config.toml
hidden_size = 128
intermediate_size = 512
hidden_act = "swiglu"
beta1 = 0.9
final_lr_fraction = 0.1
Each number is 128 + 24 x the weight over its row's rms, rounded and kept within 0 to 255. Layers, rows and columns count from 0. Numbers have three digits each. The size before them is the row's rms in percent of the matrix's.

# gate: layer 5 MLP gate, 512x128, rms 0.0887, rows 141-154, columns 64-127
# up: layer 5 MLP up, 512x128, rms 0.0719, rows 141-153, columns 64-127
# down: layer 5 MLP down (transposed), 512x128, rms 0.0725, rows 141-153, columns 64-127
gate141 101:086146095119135174113155118137111135115148121141157109161138146139146143176108152155146113144120155093119171126147151140105130124155170146144157147151115143096100169136126113116164133077156137
up141 096:164123152106149118154113093122128193147130132128099117120148087087098093124120112132130170115151116144127147145150085144144169144088132106058118089126139160101146138157073142138121106133131089
down141 104:106147150087130138124157133106127143133132146137088141099164114111165105112160117127159115137092128099122150122119190135128145168117178133114127151163154136109103187125106136142147120087132113
gate142 095:106128093116140136185088112147189149123133131091124139115128183114137092114130093086124161162137101127133117148125082123107117148143183102118135193125136139128131151118106146131092141143132119
up142 099:098149112125132129083122123074139123116160126096134132160118112138126105117157145160126118139083154131108126137109089129151172158160128127074118135176090143122152125164181143096146136168090108
down142 099:104116098106123158146115148131154123146157143077128093131154131144145156140132129173119131140167101115144165175152135117125191120131129108117124153165114128123109155132117142143160135146128133
gate143 098:094081136126174097132120102165140143119120087143144127061139125120152123082157126151102153168112123131139154141085142138162154123114126125110114134116126149110088145078158132102156164138120122
up143 100:109157133119123131116070119127115106151139119137102140132147115122141136157146138077085113137087160140141129129143142154095141146148153166148115103109095103157118139145087149151115168143105152
down143 101:131092129171105116149118089149150129207114145130114152156154126142125131157130124139065104127134127107112098110167116105110113129180155137165100114117105136149147103148110114152126134133112135
gate144 103:129128109094149110154131085111146155090126116142168142169104108157130145112088125107151131107113135118181172149142112133149107105121120091148157150148150145129143131099167115121117140111148169
up144 093:137143109128147109153140130095128130099102130125132097174153137139118165108130111093165101144157139128163160114101074131122089174073115119176110133127144113131116117099153096146093108151165143
down144 100:149122152130069143125125157122097093117087155093166090141123135124164099135134101106103134113103141125122102107180098097130099105108113106118102144106119095120186141115157109174094117074146114
gate145 097:148132140117145102078139106142127107106120117121134116097127127129142083131102096112126160134153096118120157092096120140120137135107101143107100163093114157109127124107176131136148106124089177
up145 095:150125126125121114155116127127097130074132114145121119147107105115143120149149144141144185097114163131166138137136137128093125163150095104139123144087138086160166165094155120089164130121141112
down145 095:133163122124103085116164115107139117053137097157131137098148080132117140148079114116149143096144125121151153134109152122126123156131121115101117139108127100133138160138118153089142127093116123
gate146 099:150126112106104121167123128104119132146120098142096110082147112116087115158150100131102132147134137137101121155159129106161111147120139128137173119138149129125104142170175127119119158123111135
up146 099:159147159140105133150141138143148168120110124141125175140115106111074129130104116108178146170159129151142160087146170118114089105109141115097162096141124129111135143141147099144132126124125122
down146 098:112100138082128165143104113104117122103094124166145122118107149137139098103115130133065083126133148138145052122131102108161133117122124127152164136108122098120113134162145146105131129092110127
gate147 106:111119151088102091105164115150121189113133090134112074106149114109154132139100141073175116179131097112139149103151160097113115185135105147140164078119117143098131141155142127121072144118099141
up147 102:150190128128130177095103131113167086113143139126118137177179171123138170169110164142124091133116128127118130113093130132158132136175081104154157130168119174136146129148109139100140132151131140
down147 103:160096159102123116089118145105092146137158104103149142118157122119115104122121139085164143137109119145089107096112177114103144154129121153123139153099155161097089142110100115102122149119123133
gate148 081:121118143109119109138093113098128113107129158104117141119137116114143141139155150116186127112146102099128143144125147124143184146090094126083122128167164119107144091126100172107144175142148129
up148 098:154121121107084170115145163149132174080140121146124126126156088133164131082130096119096150135124167133150126120141076152197120100121128194131124130135121152134131121122104131141140126089102118
down148 099:128129143152132098122174098148143140109108124135086137124121131123167155137099106144117109100163133175151121115110157128097118168089097128131121174150130106166109152137148087126162062142104131
gate149 094:123183124127159140131140090125153155113119148128115152108177127106117133122168139124143121164140130112099156138119092166121117128131095112108129152142166147124146123068120101120140126108150112
up149 098:105160136141124099136120162162148098128121168125124107118094130115125119125136153134150068135120138115105104117113105135112115121177165107125144179150126136117180137089162097090175105102140125
down149 098:170116130182114153083176099153125112112101159113130144131168100127099125096155084133096127116135128142129128135116159132129101121149142108187105176097091134111188109107154123127160149112153140
gate150 107:160114120125128081126124131157153163128108144127148117089154144136145125100142161106158099150163129112112139125109183133157134120156151108087148125093141107101084126104158098101138153097114190
up150 106:112080141123144088126205122119148135123121153095100133143119127154119120111107169143163133172104095108139177071095125119125136124154095130122141111115154113111110152123143137170063128101144123
down150 103:128121115134147105137100155136098155079124121133152102143136148118138134206171127164132124103127135117123150134140074136156131077148103128155133132163115114099158103183168108174174125101110152
gate151 104:116086089119118098154118088118098152183101113148133108149114114127127103143132097149089127111137073130110112144155154136122124184106125127142129174159095184117129136132180138149169175139127174
up151 101:134135157120150142082122128131131142144173060162118147125081106099096087168094119144151136130128106100153108138106111104148134157119114132121135099111118072133126120098178120143145104111147106
down151 101:144140128096173123127118126173120113105105136087154105144116134095104097101171143140084123135163134095116128119111150166150166150138144099149106138091126130145121072150154154107147097129127139
gate152 101:126102123103140153175117101152135109197101124104104140106175123137094121111114074108135136128156095157117132135142164129131124136102100151133151154121118152151143135136100143115136145099132133
up152 102:102165136127125137168117138110140111093077119121148119146113093115096144131103164138085106124124140133177131132139157138180125169154118162152127130130126139130112152155121139190107146120122101
down152 100:062085113116101126132136135129125122149149121154085132102107135122193135179123162166132098124132117109093162143114137099125109126120169116150089127114115114090107134098158137130123127119148155
gate153 090:159168092114166143147099154085119093121128159150086123108138161077109107150127113146130129118123140139129112155193129124164140118140156094088118150166110140112116128143123095102114143121109151
up153 090:143150126129181117129156136076095172140143102135108121078135110170137130116157137139127163145126104158112131130087113096153169138131107118127135087134196118111159157099148116129125117195082104
down153 092:087147124097113105108153128118128112101136152142118151119127174087118116135152123142136120140088122114114068157118128076106082110192170130135102131130120131117134106086129144130089149137077125
gate154 104:112101166100119133128155159171085145168135091151102116070108155116154090128099093141115143152126127096141158101136138102142121141121157174144112090139091109080135188120129134104102117126132154